Weights of a small GPT-style language model, trained from scratch on English Wikipedia.
Size: 13 layers, width 64, 2 heads of 32, MLP 192 SwiGLU, vocabulary 5470, 1.38M parameters.
Each number is 500 + 25 x the weight over its row's rms, rounded and kept within 0 to 999. Layers, rows and columns count from 0. Numbers have three digits each. The size before them is the row's rms in percent of the matrix's.

# layer 2 MLP down (transposed), 192x64, rms 0.142, rows 55-126, columns 0-63
103:474534490556516441524500428506457492527499527484485508480527466483506489480525516535501504474551509477515489503494492529504482525468486513524476507453496501521491493541481477504530487504499534
126:495483501486511500481510477555500493470515510490513481487512499484556527501497473478511522499464534546504523502509444468495544513505522497497441513443444520520489523494496505510477543477501518
107:503542492458502535476498538514494443475524472512515473458489532491483486522486498465460464532484548485493500505514477493543485520550512495535515479497493557486501504504487526485505506504457494
126:474510541498507477487488515527514473477533480482524517471447511505465529484502514492458484507555546479488483476491530511486457495523513511490497506563511486500539513473494546475523530473499470
073:511513509552556504494486490510496501457442474471504523507499481537510510550484476486530489522504500504510521485483529498471540520517485489519499519487453539489452503495496473435481493500533514
125:484505475508511520484478510525508543519492509472470506512487502515492486533458473540524517481441458516497498490497481492482523541455481531493479542508520508494578486493506513492534449489498521
111:510529497477553487477478530497483538522473497537476517511530511489453528516480519461500490459477503516487504504486506484494495502439546537545484463494514472529544489522505485476459486501518516
098:488494530506473506512483462531502493522475497491536515476519501492498483497485472523506531445488510476545517504513493444484554513470511518467475493508456555498482558516514487496511489458535513
073:481533457517482491487515538501496501467532495549439494487509482454499524496491503495506469498542478544510501537467497519516530467513529501497541466482513501522495491497489550459507525469495465
115:516488533498486522481531536496479550508452555514478496478468486491515503487492477555498504500510512505494481515464434481509498479497501494501558510524465473530486472548526477492526503480490489
116:530524532499509503486475459515481516517521525513506466519475509530538496546505487517525488525497523465524489494480493522490479487476497459522495483527563435473473469475476547497487478510475478
103:523488551511466478493505488493475477505548505477476514480517523470524507479524515487509497539454497533507513525471492494484507497520539487490538494466488509479445505511472515519513538565464458
109:496464465488525502518536492484478469520519474542505479491532524504513514467493564523497504479471498455526513503525493488459487469506486483535527521486575485476520464489515528533487516504485488
110:476508477500528517488495527493521487507529463521489484451530491507479522489454524470504503504525465487507517514488537552502476490526506488474481515493549475492488491522487565557507477488476447
117:484488492487507489482533465472480505493515496525501497493516499490495540482519548500439476546504497522492542501497459514521463492508505515466499506534559496525471449518501542504452468519494472
028:477510465514541475538480518499512493485495489490475531489528488522509455479475522504502471469499462457511503485539576513460534499500533480493520521502489508510542515528496514513495450487521462
014:532494519523488443536524511482550529493520487492490512456483507469550509493509475506508472517543490501523460514484543524495517459541487498462485480466514533497463483476492491523482523514488473
116:461493466496497527498465488469512501535522484522453519493528507474470522498493479492467524511501534503497491490502472526515482485515500483510501523505566500482508456509468515530545461573499464
073:533479513469466522500538502521459489496524476466551486462509502506504529511480544459472524542522531483484453501507492502497501532519507480476487534517526473540490482497478490512541495459464498
120:510515496488534467536469502507487486498525509544531513473488466494495503509486493491502527521519503456510469468512459520505486523530465541469541483496576487477497482529473481537476481501521458
109:488474503469529509542520477446533501506541464535489518508499464501483552492511512473496495518479482466501487499511511489523537510529500496488513498479579532476526499461498494508477465456516510
107:508524469502497559495533500485546527456492503516465455502532499494500529514482509474510526490520535497493481452485513460506485459502478506501515518490525495449498462483474556526520486487534505
137:493483505473459495514527520518452519522411509520478494495501497522501489516525493512500515490507532495497496509504462480475511517476522508472487515500509617499486511486486505485495514509501488
102:488506551480506455539475483497499487498473498513530526523496516479483506566502511472524502519546513504512543479485489470504511482445503524526514480475438532491461535519477498492496487515475513
104:512524505495542492528527491464502475517518473520448489491469483482510491487520513488498477538536490497494491489491493491504488464540513518494514473478600505485548507478503486541505468481535487
068:494461484510490517500494451477544487525472480476525532489498525495492498531557543476484510547537524518495479516496460489502511491437458477534474476542514494468486507507520529500490504500490485
090:490495537462427505493509496511529528524524501498499495517492482515509507504458500471526521485439490546478504530504495499472499494527502503460488456532453475494506504505513449508540501534528525
122:503468558542441505526467512517542513468455506481548481533482494526498465493493528493515486497520485472487514493528531499494486467479514520513468496505477465458525474489510492498527543490510503
117:504467494533488474496487529500468540540481508517489446534505503477492496508530489495498540454467478500507528545526468505452474513461487485526539527516502503479503508497517500463492483563520494
110:491513505481473514520515508503530466495487500508524524474535492475510473492500502469479497510487467498463579480518522546498515520515463498554493515492447484479526563501519470475470504480483499
076:495537479495466530497522518518549503538489465501471476511508507483528493505501497522527498511494498527516494564442485473481470472475470482485526486485498516505441504522512528501551507526493449
099:477496487499517492512479500457523470517496513518476460497531481522510533509510554472501540491452523498496461471504531499479557477540529484480526503484495512512538480499512539468500459458476515
083:505523516494530493521468479529503501510494464453487464532495477527509483522501513459558485481494491510487506483507491472493478541517490513505480469492486566490461486508519463485508551550544497
080:523491528473505474501522492495532528505510513493510492546504500484524508504479526477533459501461529534484495508517474499493511528488422477507470476520451486557476524529500462485526526492472473
102:457478490482506477523558494518529513528501469492503499478505512560510506491498507465552503533502524508491508459524494446525502474497507490533504493479476487521425503495525517486506452489520502
070:482508511481527492461462511510482521469512494544517474519488539504467515479518496461505455491486479525485493519560478488550488522476508496527498525510571466532487536483486498484501520478474484
097:471485482534533507489491478496522465459494497495504493543508491545507493503528532542500518475489480465473492491482493530437493476534489532516476520489516493537490518472496476500465555551527485
103:497487520485515501538516476495505487544528512516497489565503487503505474519446449491494466473484499504541480491521491535501470505495449540492502517521564480495497517534476465495473480473502479
098:510504537506532483496484468502480517503512521515465497536492503483474496486496499492507537545466498489464500551500397518512519503502501537523512514458500504523527516515493501449509479481507468
128:502524466495488512492463481449526513459472525521475510511531532474485484508536459500516513476467467542482555523457507488535521520520502512464489509491506558492516491505516477478527515505484528
087:501499495474493492506500544543472514475478514455521526485496499457431506515480541516512458492535509505531512482542500506486492521520481455541504505524480471537490538521498475463504489483465506
106:517518482505523477504576509484508453533454477517490497492530498494501541535523487453514531477496514475481526483517524503527475486480492527494472488481475512524539450480514499487456494513484533
128:492478449513454494534482472476512531473490507542538533504528538509473496551492473530492494527470503465499511542491491465500588477482498508515516499465488504507495496492503495496485480509480509
102:521510516491522493515482513443479471483514493513468525523487480460482496514542497533554499509474496511517505446511500506516438516487500492495531526471554491489502531489453535531499532476486486
125:501501476542526494513518449497524535499502508538507498445488504475521477499471455509514482502474521521484476497511468509493481509506432512529543526505538465489534478484494508469543479489531471
111:486518514504513501468482506486528512481608496487495516499503486469508494492490481502466502491508475525477477499508529535520490501488472512521532494508519400509520526497483500521480481484504504
088:543516500500469534494507504470529493486472496492495497498530459484472524522510491526522480440517524487480509545508526477443550497488487464529451501499480497495556498477538508521504517505471491
066:497518506474521486531522527486446533490525484523527555526497491503459484523460508505488444493493489482522516467527505513486516505571490488511470518476517497503517492466507505515448542485478479
049:519538491492570522482441507469509513525489469515505452499492456559483523528450509481496538540484508494489485512508508521493484498512516503467522477498483497488501472486496517531497448503493522
092:475490468541493472485512471486591504462523507528474491476500471461482513490499510506479501512532479452471517517491508526492534503508520493512507508478495446500503485534502532535525505537477473
014:497490510511513497486557519477472500492455467454529521485478533494533536499525504542511523528533492474489506494480473509460496526507438484475493459511470526517491493479487509480486471557493516
083:472496471494536448486528501525548478509469493531491445544492510518492476542546464497497497501466496484484530509501526503549483473526484535493506467509527542522474500488463510477503513507494490
095:484497445484513533482502518526513509474474460507530514493502487491527485500540526482501516531502487493511478532527467511499541502520474449496480517462479543493502430473513520560512511504482523
135:500480503461474516489440506504479505510523515460487514502525476430558490522528479491514516490514482523523477493517489489474463538521508517516548485563490472533503513492512511487527484484476510
096:485493492512484548492449491447459560513482489504475504518490481513478503520514495508482502494488491513520509503499487527495536508511522492507498509488536468464566430489514520545487470536514496
115:517499501502461500523488477485457492476410502498489460495505538503478511507510520508515510503534519483496497510501510460486499475503514492487491528500531601502501477516496484489534489519540500
098:466514510488533547472471518449479520487503543515494518487538497516487471475565484520536529499503462501474461488454460512499470489515494490504509505505501469536504489479512474511537514482538516
087:515474512506472495491533532518514536523546499515499494497497493528467517479489465505475548510457512524474496474484453509524511536500491526485539461485466512535478480495415497500514502501501521
113:510442532501493514462508487505485496496514492495463541512470471516483510497491479496535505477512488513495485541479539455507505518527488472497528475504424525528492546520526496507495572498499497
122:487554480473460520482501509465462507519494501536505530463521565492497495511539465503483514494454512529497552510494494470540465513518462480523521505474487508487499537511503509511496485502453516
018:503503473484541508502488471497491468530489516533509497466507509478509546510488503489502503507467493534514508440496550481542478493546499497461522504494557456507527467478482540485532503473464516
092:474468515508472483510476527485466524491528483463537490549516517489490519504478516482468501538545483469536488485505511501424472510510536514500544491537515528460522498484479486505494495517536487
106:496501518453466510492490538503526498497504535491463516507458502498536460496466490524542467478534511487533445518473493515522466478492474507505509521547569500504497480504492510519510500456479523
105:496519462463466534487470529470490497485506518531490494496535471481516508503464500483497557488524490493528503490466512478529557480501468512530471496495489529540549503496481502485504506476455554
127:521491491487491511508455429494445506535457511512522523504511498481539496527545497519520521496490511499547534525494499496555516554500474487505475480470464510466485483481514483478478507507504511
119:508510457481511502489501532493502525482597526482514495471463502534481501499524471494467499511511494450517468480488541500523513494510444523484540491500524518505533480524501494468505499523480472
094:516509507460531529502501473521513478521491503544509462472541486482510494534525531543497532473522461483470502473486477528526492471480469527499498458504479493486470467520482557500468543494507482
102:511496485509512513496470501472494517499471484539467497492445512514497493520491463519495449466510464511489474543485523459500509517526516468537516477493466534517515501561539490477522553515520516
122:540546534504494528500521495509508473521479481512446540528496489480502472491522515511514511455539489512479495480463492493501479511521511488478473511504480497547521476484535425521524467491545494
096:469504498486521508521525508539503507506562482492445518473522502526485520510512528504499464548480480462508521496500526498554479496481499492476490517469487527443496474519512507508528466500491436
118:499487513508485522474505502496547486518490503514503491503458476453456541552504496547497543512507476473524483513502532462488499498478485518488471487466554492518511460512514562516515476498471490
101:520488486489525476514482496514508497483524474488531494519527458479441536465490500450509510521457538484506512481503492491476507535525479509476489507484496528463517527491538519541527545512524442
# layer 2 MLP gate, 192x64, rms 0.151, rows 56-126, columns 0-63
129:478506443511535483497502515562453480464493520489494518498472521455497497533472508456519493510497491536525526488489501496478518516527544547511491499516517473513524519457477513507485501521514445
110:520500497466506511478513471486493494518504547496475511528489475502513515485451513536521551488520485494504501530531497489462538508471475501485471503460501502515547437492512452541481465526537490
128:498502519499480503487512506538514466467520531474480519466448498500465543498497556530488487495553516491472456487487533504492464482537518512485496522555505481496513524482477496472503521460473472
069:551443514494481510529545476491489570515517497477515496524504489521503456478504515491514500447467487481526524498498452511486516532490523489492480497480505443502509523542516474523499517488494472
122:470510480506527543496472484494477513509523517490457532521511507497514448496466463527532496500457498484493486508512486500460479514461498529511497513529506496491566458474501491518558450499529502
106:490495473493507472530496513500507520490493481471510562547519537495475532430478517502495531471469496527503501533510515460507487509506543487525509468499502502517494509553485499478492432490489476
094:508529469525512476482523499538526490476509480543493506488523481523489486486469510475472515530487486514467469532524496506513454515490510544488525458521449509528502546496503505504542531459456467
070:479496510507489507490504558468515476487500495532443493485529532510460523499490501550521452498542516531481520489500476513509529473521532492520505437491493475493483527525510538447513520500513491
115:444513487484494485489505514480474505480485535520506505470484444489498532515513513538469516522507477524539501480476463497558483491504540506514562471531496500513503539533498539541483507509498483
111:514481476478502522511534521517527441502479470533504497481549502519498496516505543485465496481526497544485498470523516490555454528531485544503516465483481537496518513518471483521481483487464475
101:491500508522471496483489462470511498482535510465434508526483491462495511496497491463526498496452538513475501545493497479488492490517519504518460506536512504526538524473542476533503492527469559
114:447509495523531477473500504472550515448505499477469523496485477530487502517515516533488507524533508536474485504527474480523482443507533509517490485506528467502477481487511488533509509511574477
110:478511468535510476514498551537467522463512449505502525476497511500527535463501475506489514536507470523497472532536496496459443473471502521481496506549497496520500501492508540507506520490510453
116:469468459535539480473482509484463516520500491532520480478477488514513534492531500456459545536515534509489498523486471490498448486535537494513526487513528490509505492550497542469478485495486495
027:506504508522523449463508537477493467483495559470499506517500508476456528489469515528518507466494496520515487457544521490536502516460508481491455490530477505531520463472493522522518457477515503
014:509555497526467534513453519531514515458491483466490465505496499524516504530501485503521528469484506481513486551545487499515451461486510496528466508533496499525519491478492483517556537500519477
124:539485514505504482484529504515504517457496540440532454492489497496503510489525533546507489495477481483542515499486539500472487479488470515482489470487504507515450519464537510471476546480497549
066:479492495475554532492530516481541555478516520543524511518527495500537501468485525463462453486512454456525518507504533502480487509464490518462528480509484463502499495491496510512482471516512512
120:493510465493487515483527515503495502486495472460490497498511556497549519466481470510500480547499475552495515515453515514473491518481552471506503492499458466528476547488520497480479528532469529
111:490499471502506521481512500528546469513499520537469505470450481518539458543481509455518512513474488452497537520504506502476499489519494523466506473507521491513529494542539510542466481504522459
107:482520507456520445479498512524457465510515508479520502499475534466494483486515479528465484494509474519546511526490510541473513502510518516527463471510497479545524497489562492501488499537483449
136:519497515525535524516474465461531483493562493503535555499501508489488534483478508465536521486497487478510513487471506534512484479505457481510508471505462450483496483550543505533496487473489497
096:512535507484504489490496520498540540464534472519484495513448515449468489522495478497504526528502529507486523479541531471454515492506522457484503481514514464523529467450489501544501473508511476
103:499527485512476536517483519496479496483493490507498533476442530525486501487526518524545471512508503476501474482513503519538484471477537563501485482502494445510477520510508481525481453488564516
071:438509497474544494491517457470524447473487487519493516503485541505519501503527563495471545498448518493482497500541515495506478504495525541476489505518480519540519501486491507513497455509473507
090:504488500511571476492487515480519493559534529511484512508510486512460496491512498496511546484521516526500481437480499500555495506454509512505449496543504481461476488509474484520482477470505518
120:489508446464482469484514464547480487515499470533468515498523458495508519467518442486476471509519526532509526476491487508508465515466481499518517498517510527534514551544496545499488522495497492
118:501513487488493518525512461492523488444493529495507514487472524535498500497499527508491460558522508497500470476491528503522517466541542503465472462477492514510494501482473499532534516426462513
107:455503517496519442526532540495511506474493566513518544469468511502492477527497497532473480496541476471503523519506467474507490512534491498530470457464491501511505529480495511516450508506485517
076:458571472468521549567503524497532469511507468486458451491488495507502523491480491517543477494534498524530492514459490489524512505506508515519515491514475474488467504515492499485533515520512511
093:470511496487455494501484493511485512453515517469487453494441469523493521524510547545501514526542480494490533501522519486506508474468468533515491506480524501478512482448456518532516486526490530
076:470534493494507518511535537509511476532484509495488476489483480474501545481498459482449495521477470493502534528535500479519485495499483541493484524503473494492421504474493557522535484524486527
079:553524510512487498487512494494533509494522453505490480516469495523509501485479523480512486540495556522483503458471451505522552534495530489487482498499447487484526505517504478492501539451479546
108:469492457484515463497479488521484507499495545477535454504520480532494508511532537479513484493494482484526495482513527528488504463489520497516515512510501458540527472496465518530450542440531520
068:473437540557464481476506517485511530543515506503544496494536483484503507481508486519492485484485521512520463493507547494544518480478491497479514484515492502531498533502496512459465456466469527
107:470471490485505506444488504489513493527511452529514511513475521495468512482496503525494528472504519481517451472524524500534508496489505493496542481470486509516549530503507473523438499561542476
098:481465511486519481526504507461505489509531527491542505493519500507472540466465543515472549478468563526503506491501493520488453508506477486478533492521528514493500514513476493488499450441481487
101:477498498520541479483496489507485463473495498519471490510503490515465494523486516493483513514513466494529456432478490497506492493523520554527535514526499457548534540495466536499520450503524480
127:489511529499521502492508511554485514543518457470504510494472439497524520504482528518497510525504504472522447475525478525464465503446523487524501487485499481526471537480517506497479498543514455
085:460442533562466457516511496496496532522525522499494544512537449512525506471520512485531501470513518458479500472518511472505552466494498507487502513471513490495444507501503498504504495494489514
109:489506548442477507503467524507516525509515536500493498511472528509507488507457480535505488505499515470523482464545488475459530537504463448500544482493514493485458539491456507496537502501509490
126:508500548481493490500509493531511528468478489489468529544511470482543550475483482484514505471493479493487520456494514525523468562496462507473492501478453538485504559509517499495504529502492526
095:487530501518495488486506458538498518495506506492512501476545493497542490496460521451458440490523531528473481528491499494513541465498493497512477457513472470550499475512523503503521472546492472
126:477505485476492491460506530510467500510509530454491521531506495516515452543530450490519510531467497477547524488497499463469514483472523492510502494494545456495512533516535507530495481492455537
107:499539522471510525489549485468520482490528497482496501490474489483463507467511479515466522528500511491467533447521525531525508522463495509474564489446460491531499505501527498531509526480510480
087:501500456519516516476494520478494505527482515484508498482502504494483490507528466458483508511479522533525478498501524489516436527492520528498467494507499525443524563487529478504456509508429478
064:476480510535514461518498482469558535438482568494471506490493502479526511479504529497498503501507513504459528486513514492511464521508488461460532490509500526494498491454491497524477455488535505
051:456468503513478485515512447496479513455506536519512531526526482497537523510516554474490518489504513464495452509468537479522497507457530462492508515467500516512499522520482454481484469468482510
087:534454510480464503471489497528469507489506480544494496501537503533478472480523525485515507538480543495539481503533527494513502477506490459516471486539504482453511470515526481507542481457484457
015:482477524462457494489475496495523469464516479497479434482503538528506486536510525516519473505473531520535524470529521487480512495498528524498519503512479523442487494475511463554481502480500532
079:515496489514528501470521471510485483464499449494507522526539523549457501446535531475502490474467508543507518471483511501527521477494528514476507520538474484501484476513462513491552528518491478
086:484491482488508454489538514450459522527505495493512501459501484517494500485531514540518495510522560472532510459472478528500513489477528474505532493481524516507498527437486478499452492477535507
145:503483491523547463530496484491525465537498505509511527513515499509473540470483479499538511514491488478451496496500524517480532533532506529466495496473450491519486510462522518502540520508500422
093:511494500504522464475506485524461461474531496516531537506530533484488538484482536484530499482498524531506473469514496515454520472523514494482487476529483485520485523485456495493488540468425490
112:474529503505501475479526468514506459486529480528510535490441485471478501522510512543465507513494502496462539503483533543510494547535484518507504460506441469524526517478483483530493507508493474
097:510507526519511498509513480532569494483501466483486546512502497453514488502467514513477499479481525499497522508533542499505514501458562485478490496488491509469468482520472524460570497500487472
087:495482477543532496494509536489464506520486426487485505490540519471498529497575490503490510523488478531520484463473504541484484482506535520511517499504475480541484514498462527496497497493514453
111:476492532518526499497516483506475540482530489469454555515492521501482484511506423501524463515519474508525463543491545477487507497502477482527537464511514464502498488501517481515498520502542480
132:498531478457476491477498562511492495510494482514500519473526534494508511517507456490486505501448523529526546530478478492536467520511467510532501480523474509482452512522496533516496507526435500
019:495456513495538473514495506496509489546499497548508517490491545492494486527528545472473526520506533507496493463447541478500487481553540514510491505484489537516492489493519478532495443494469515
087:455500449512469543518481503473479498503509478496483493546499527468452517470510537469516502488492507487482477493509500519505467539543518515524533494566513494486480496454490488472505501515532463
108:483544488495500510488537487506491491509538527524466492483491467457479477456549487568491497538515518453494508531518476495493478446506493487484497516496554487484502462477509507531513523474495494
099:506490531538524465502508479547507478488503449514462467503467500507527505488542502501492500529496523490552482510508510502539448515456523504485526536493461497474473477465513495512480549497536483
125:501461486550511525500518564566539479463491480474501487478468480524495517479495529509481512479514505487490476470487522502478536483473530484496486481511492447482527531545469513495524493481506488
119:487503490553497490475500512490481467503466480520509468532510540467492496487521552501507506540505463512503494486505513515454510508498534477537468551509509447496473554470467480527490463509501489
093:525503454498543532493512477509500484534500500486466499507511471557500450496509500534498493473498496539529512478485505511491501484432500509513487457518496500474468457500472469514548530529532481
103:500478493523519525480486501504515539494502506495468497525453513525477471518493478496481446481481490513473495534469548504468492546535505480544505465500502478492508448557512504486539537495531479
120:469477540490501496542468507483520497496469531513481549550516509514479500533465545475496499510483460454488533480483474521512474516519509499494503472537449528483476514508528517497494538482500541
093:490540504479521513491544527583508499485510470504465515487528473503470526495525511513492459501499469464509506452548487530535495485457495515475531512507476474487496475542491504514528489511499480
122:528460522517505541528470510488560481536525508534432457508480489491481520516490496503514535470473537457484492509487495516486491480511515486494434494515534502519489502506501530527490507493464502
095:502525471502523534520528530493482521526486484517476483477468541511467531520519498554481490485532470508503528471473498510511480475521487516553471487502501472543454486504508537465533476536497470
# layer 2 MLP up, 192x64, rms 0.145, rows 56-126, columns 0-63
124:481500511532503510504516481571508519454490505484452489503499488452548523506478484507509489484487500566517509482540483468474510494514558520482470513468496518497496509483465468538501526501486484
105:498463537505460534530461526527469487523481504454517491484503501512509482534508497507488490512547527500506477486515463544506507515494477489491494480482508469546502525496569514440467522493495524
130:466505434492523480484530516485543496493504480510538466483514527533492461504537529468471508533513495514517504511526520486484449489528507503543499478470540481452496492476483531509485465508506474
070:514524490483503513498484446463494509473481504496485493511457510500531480465493551480483528504500491507509531504478552535471548531475518526543506502480454486526541508496481473498541539524475496
123:487489489486534514505524499459503517468499520503470497494517493484537455494463513497523499521460520473483501537549466467525485452474489512540472537466566491510504498493485496553523509496505514
111:483508494515497524488512512475489523502517467487550458521501477471534453493471482543517508514519486483565531527514519518509515469469474510454504459468513482530506488465471530478462494514489521
099:519514486483499471545538510530492524498520500491508529517496494523482534523475528453490464498530514529458524555524459507536477525484492480507488443482509518468484497498538488476491526480453512
074:535488513512492482497550522483480550501514541510479464471464473434522500517500477522494471510514482500471533479511505484464525500513476452504460519463532490510479503489546480516490523506516529
110:508522508497517492502529532471492535497497513505497471488451520453508461498494472574540518511534508507519490506500451475504497484500446481484488519513524522466467503522484514500473538532538475
113:484529526541498502495479560473499549497485471504480482513499546537500521474474500508521506526482435478456501507527511520487528520469514470466508502506478515526494487479491526477552493523537496
102:508432510463497454480498511522503500516501543488493534499469521475485497498481499531499508500539472526537516504490525529472542519526470448537510485481524529477454493523469503496467476501512475
108:491467465490484471499487471545470498521503480555536448480529514501502508512501527463503490479473494448506533450473509504506501516493494510520518515488504478497538530497535537546519522526461514
110:535499508475511515491508450459518470551483543495517450507508503533478454526527533517502486487467524472518508477479497512522524534525500485541520492448521485486522473506501490489509456523471508
116:542530550492481489485522518510458526507515498482519478463513476544488479492524510557567487498503496489532469487505520500483533490484505473507484512467496471479504520436498462521512505508528480
030:544528465492485515484511550508475479512503521466499473498508503532530511461487491518514472524493461464462480448490469515456498495464477516525475533503476509495475521497511529537486532522515456
014:540510499499511499497526483545529511477513520519515492521514497486558510506466486518465532515529499454534501508529509547482480564519495530490493535469481508513509503466494492551509529520510454
116:481500517505505504521491490492508484526500437548471542520529529457501525497475480457494551493507548518487453519489473517507520515512521491526499504502479509502531465520473477498550451501475497
074:491485524499493543464508507490457488531502478475529504484484492507524495532468504500505486537557494468449489472492470526543455527503487494488504531488525504570497504461538504512518530496488516
115:508474503527529509494498517493507510524492487515541501469526508467517531451517529511489486506432547501472519457505512565501486504494480501488519497493504560488477499486482513461499492436515500
109:532538539495494517499517484486454472463513473520451456543496455514480524499501500545474461523519477516490530496552504473456514515517472493507537498494544514509495472479498499495480489473494496
109:500482504530449510550469473502550502498485471507511496513532506513515527468491527540498524517530501525451475488494499474522431481492467526499539517498492506478471500525490527453536508510492507
143:505502532508517536466460463476543479491565469477503524520501497473527521486491519500540492503457494500506517496491515526542490486502465511512530468488462453495481509546492476535507471463499496
099:484486548463491467520448489506511491462502511516489539505460561486507504565519499494488515499501502562537542496533522480483498482484533500500496483511481526493506481514488478490484462464482514
089:466522472469512453526547491502508513491538483524472470506498470472516518458510490500457492464536526522483492490522500475516517517510517476497538527458522506517520504497472475478530524479431498
068:487521569488471486467516492504487474480491488480463468503496516505479487491461491547504493525516492524504525479527500512539525511569499531473501516465502466534518477488464554529523501477501505
089:523455541455495531465496502466519499526513470535461492493456507511523466504487531506494537457486519502469521484518493485492531467485525484486542496506498504457514466502511474517532530496554499
116:452494442495532509516497523514498501496513488537495524508502496475491565537500506533466556505493447496466442481467510509480488507513448483522499482515511520518488502476505534500527483520490500
108:504495536505504515516446461503496500545469516527481496539555490497497514540516500511483529471506508492461481505486470541454526497515500529501483483521452558533492506507521494481516515546479492
110:494541485522465531506529485485485501457485499515521512481493468487481493530517495503478495524498504488467540477516508538460486483537479492548511521516479466485569540464499470530492529472481534
078:509476508484527508513560518520504543495499502522524491483476499498560493506517475529482542481512471454500484531472507516476525463503458508517526518460502474508469477492493507546482530514465453
095:475526459521468475470515498478519495527502504497473444479509498511523507490497544496521528497467535510482495494486528508492557482511496487467490508471497526542560470520537511509464446491475490
082:429479492539516485524495524550473503472495484503555523494525445493508509483508506497471506528518488491514465497516531518545485467515477533497535487485487479484473493490489517501536500455485538
085:535484487464514461527482513495493472535498544521498477467479529491496470503522489502485606532508498508535529506499528503497517498480492501497483494513527502466522486508485520515451502488484453
104:483529497467490544489510483484506550507491490504474476486511522554468523479516514514543494538484502535522501466509471496527464475505495487536534499468473514478467533526482460535480490486447505
073:468477480516547483514523495481494537493488507472515529507493493520516521487513490490500584471468509469522483512515502483501466522534476483481522548502474495497483528545485529475486501483432507
100:564532531484438549472515466520474467488514485501459508484526510503511483507488467494523448490478514502486553486524505472524511491483510508504465484520508510486506492550467506525531494492509520
104:552484510499493528472467554488534524474491535477474510473503515528525515508531506470525496532461502526487521498483498461488512491481530444503487486519461502494459508497535536484512530537473525
099:562498509453493492459484489506528440552505550508478450487522478499489445534494505480505535502517515490487518502520486481486483513486480498474498529513518491497511457527526522512500519516466526
128:521490527447511549543489478519483488510506448482507520507535510509540515493466496530510513513514526487479496500454502515543492541489502489501470430515469564503497491489512503502479484479490483
090:519458504508494491515483507504484498550499488515493425483545483562478485495522468457511549487488493479492484435456508516512464496505488521529518500503493493486515515511527523533481514518508486
110:547487512522459504488513493526498483537514521527518521519488532520510512499496495547494486519496516492500529469482482501528499526490492467441565502517468467521479473460465473448516524510467495
131:525550548507523508463519515522507519505534477465461471509455472504521520467493511489507513484497484504475479467530522518481415517523501509462476486519511494492493527495460474508502520532512494
099:479476476472539510487465503483502493517491469511527493527502482515477531493552559500488492469456507456523498454478477535521497494518531490537528493499492502477479510509498478476530573484507500
127:528494498546549484537526459493532508490490480530538490455481502470526463498464487473525474495467528510466500509515494501526469515511449513527530525528493495510514486483489493490560495492530471
104:513484489556528502545542511530496482482440483527498505490484539509491494490479484509528497504526494475506464526479500490458499495544557501481458490540464528486489459507529525490516474514506503
083:529480535489531501498485520510535506481470503492469492503467485538498494462446524462444493534520494512433522533509479490484518524516475535528496491488488515459506474505518532524513500522485537
068:498499444489502514502485581513548531552498467517509463494496503527496496492532505512489489513458472501459493478493500500486490526500483492502520520505459492476480531483506518485483501547436494
051:504480513468485519505519476483464490508510475498520531494479507431515530468516458536512510493517507531477535483487462506499539445469538516496502489483479481508456534481497480512498496518537447
087:497500469524502468516507539525457514537508502502567448486487506499535498468476495542470469486503490503437463496494495508452509532476545506497534502467517498520523507506460497495510493492512501
016:490451488499543475472508516509540478514497452572523527515496529499507507527524552502468543503489474476497489501541519506507475502477539526469519538526510498521481521484518530481505517486515516
084:489500492487474480479480472466509564510507536493513537483521531453501512482487536449496558496472466518521459508514509499528490531496488520514506510529493521492492534488462527504472479474452485
097:449520507489510515519542478458503521521486483480519508529556477507490489506503480492488520483499491496498481519416538491463510528483453491518505517499512501541478544480496493513542468536504509
139:488535504533508481530535504500533500503478511531502461501492526545434519483500480497474500502473479521453499512458524497494547472518538471500448537458489506472498520505523506513489525480528507
100:477504528529484501496517513479519482473492524464506500513493469479544493516469483540473506490532506460519489493497466525495495451474475492510527518494505482597477511517509479473532506458531507
104:483484482500486520464470512489571526523554483439522474521518468494527533482514504494503527498441508515495541463500493496506503514462477534473515499507494460487487531494476519505523510519477493
096:529497501540488512516486478512475511471520500502544481521486491522512530438482533490478465497530509454511464489481483532508487509502487508485501472486488508528541497510511475505421484514546547
089:439526475494522516490485500479479532471481508492534477500489518484523505510491493459512508502492506516511499556539531510474442489483496463463505530509511507428534510511532480520486531491478474
114:452511508518536481476508489506499531477524493489419534495509549510456518546495475517502465482494475504495483543497532481474532538500500463488502476490483504508497482499502486519514539535538489
125:520505518492465504481497483505489564468506497488457502465468479536539469531508534487509513495479509498521502571530480479507518490472494457540508479511530451487524497499493487500498523465534476
018:491512485492524490500555477507493488461488496494523560513466506447474554498508465509503491482468470471522492494496514496494511457438507480524523525518493504468505512470477527514529475531532474
089:461491458530525512477514559496528481458480507531530529489433519521488472518499525514506469498522487501488473534497505507515496543485488499519476516532473464458485497521523508475481472521538489
113:497515497452435517522500510481454529463508516475487508504467481495568507532499519520543476521498502515494485518488470499515535514502511503509478499542477510462533534478486446521503508507535499
106:541488513472513502464489452524523498451485505516531506484517507513532516522521502474486469476465527536473473520465473494482481529507523493510533507554477515477541495539483465499528473527493465
121:491454492517533470541449518544540471508475508465511513523509501522510538504476487515497514464493458514497527495429504510515523534462490522485484501460481501517501508502515533461501492527474502
120:472458472470508504488475515506532503466517487469545492479520486529510567507513509517485475497509488495458482470493535518572493497497503541504508471543485521493506463516478498467510498477543499
093:478486443518513491518483536533475512511503518500525456474457461498518530499504452484504549519508495472505495532502499485527489509508474502505516472478513522451537526507512493486465513468438529
096:476497499454512468472485504500468518485522513473483472508537505530508448553524433480509481498488490511522519527492539450470527522495515485488522453477532498515496480525485532523495525505479490
133:459423468511535469505491524492526531489480553505524483497517512529491519504457506506494490531487490493548507501495501506497525510516488488545512522478507481461473518502498559458497534482470494
099:496516465506490487516515490484492501496492594504525455469534493484513484488517533465477531524494487518498533503518516484507519500513492547514443522453507482494504500514483512549508535467492475
126:518542504463470529497515475518471535480499492491472521506541460518517458494531498512503465447475491460482527521513457498471508492530501526489506536533490510551498491504513491488506493565510493
098:483487478527525513505494492508495474460506514531485512558473485499511479503501527469497521479475535479517468508525542529464428491486491483481507503505496487497537445466551474515534486496528507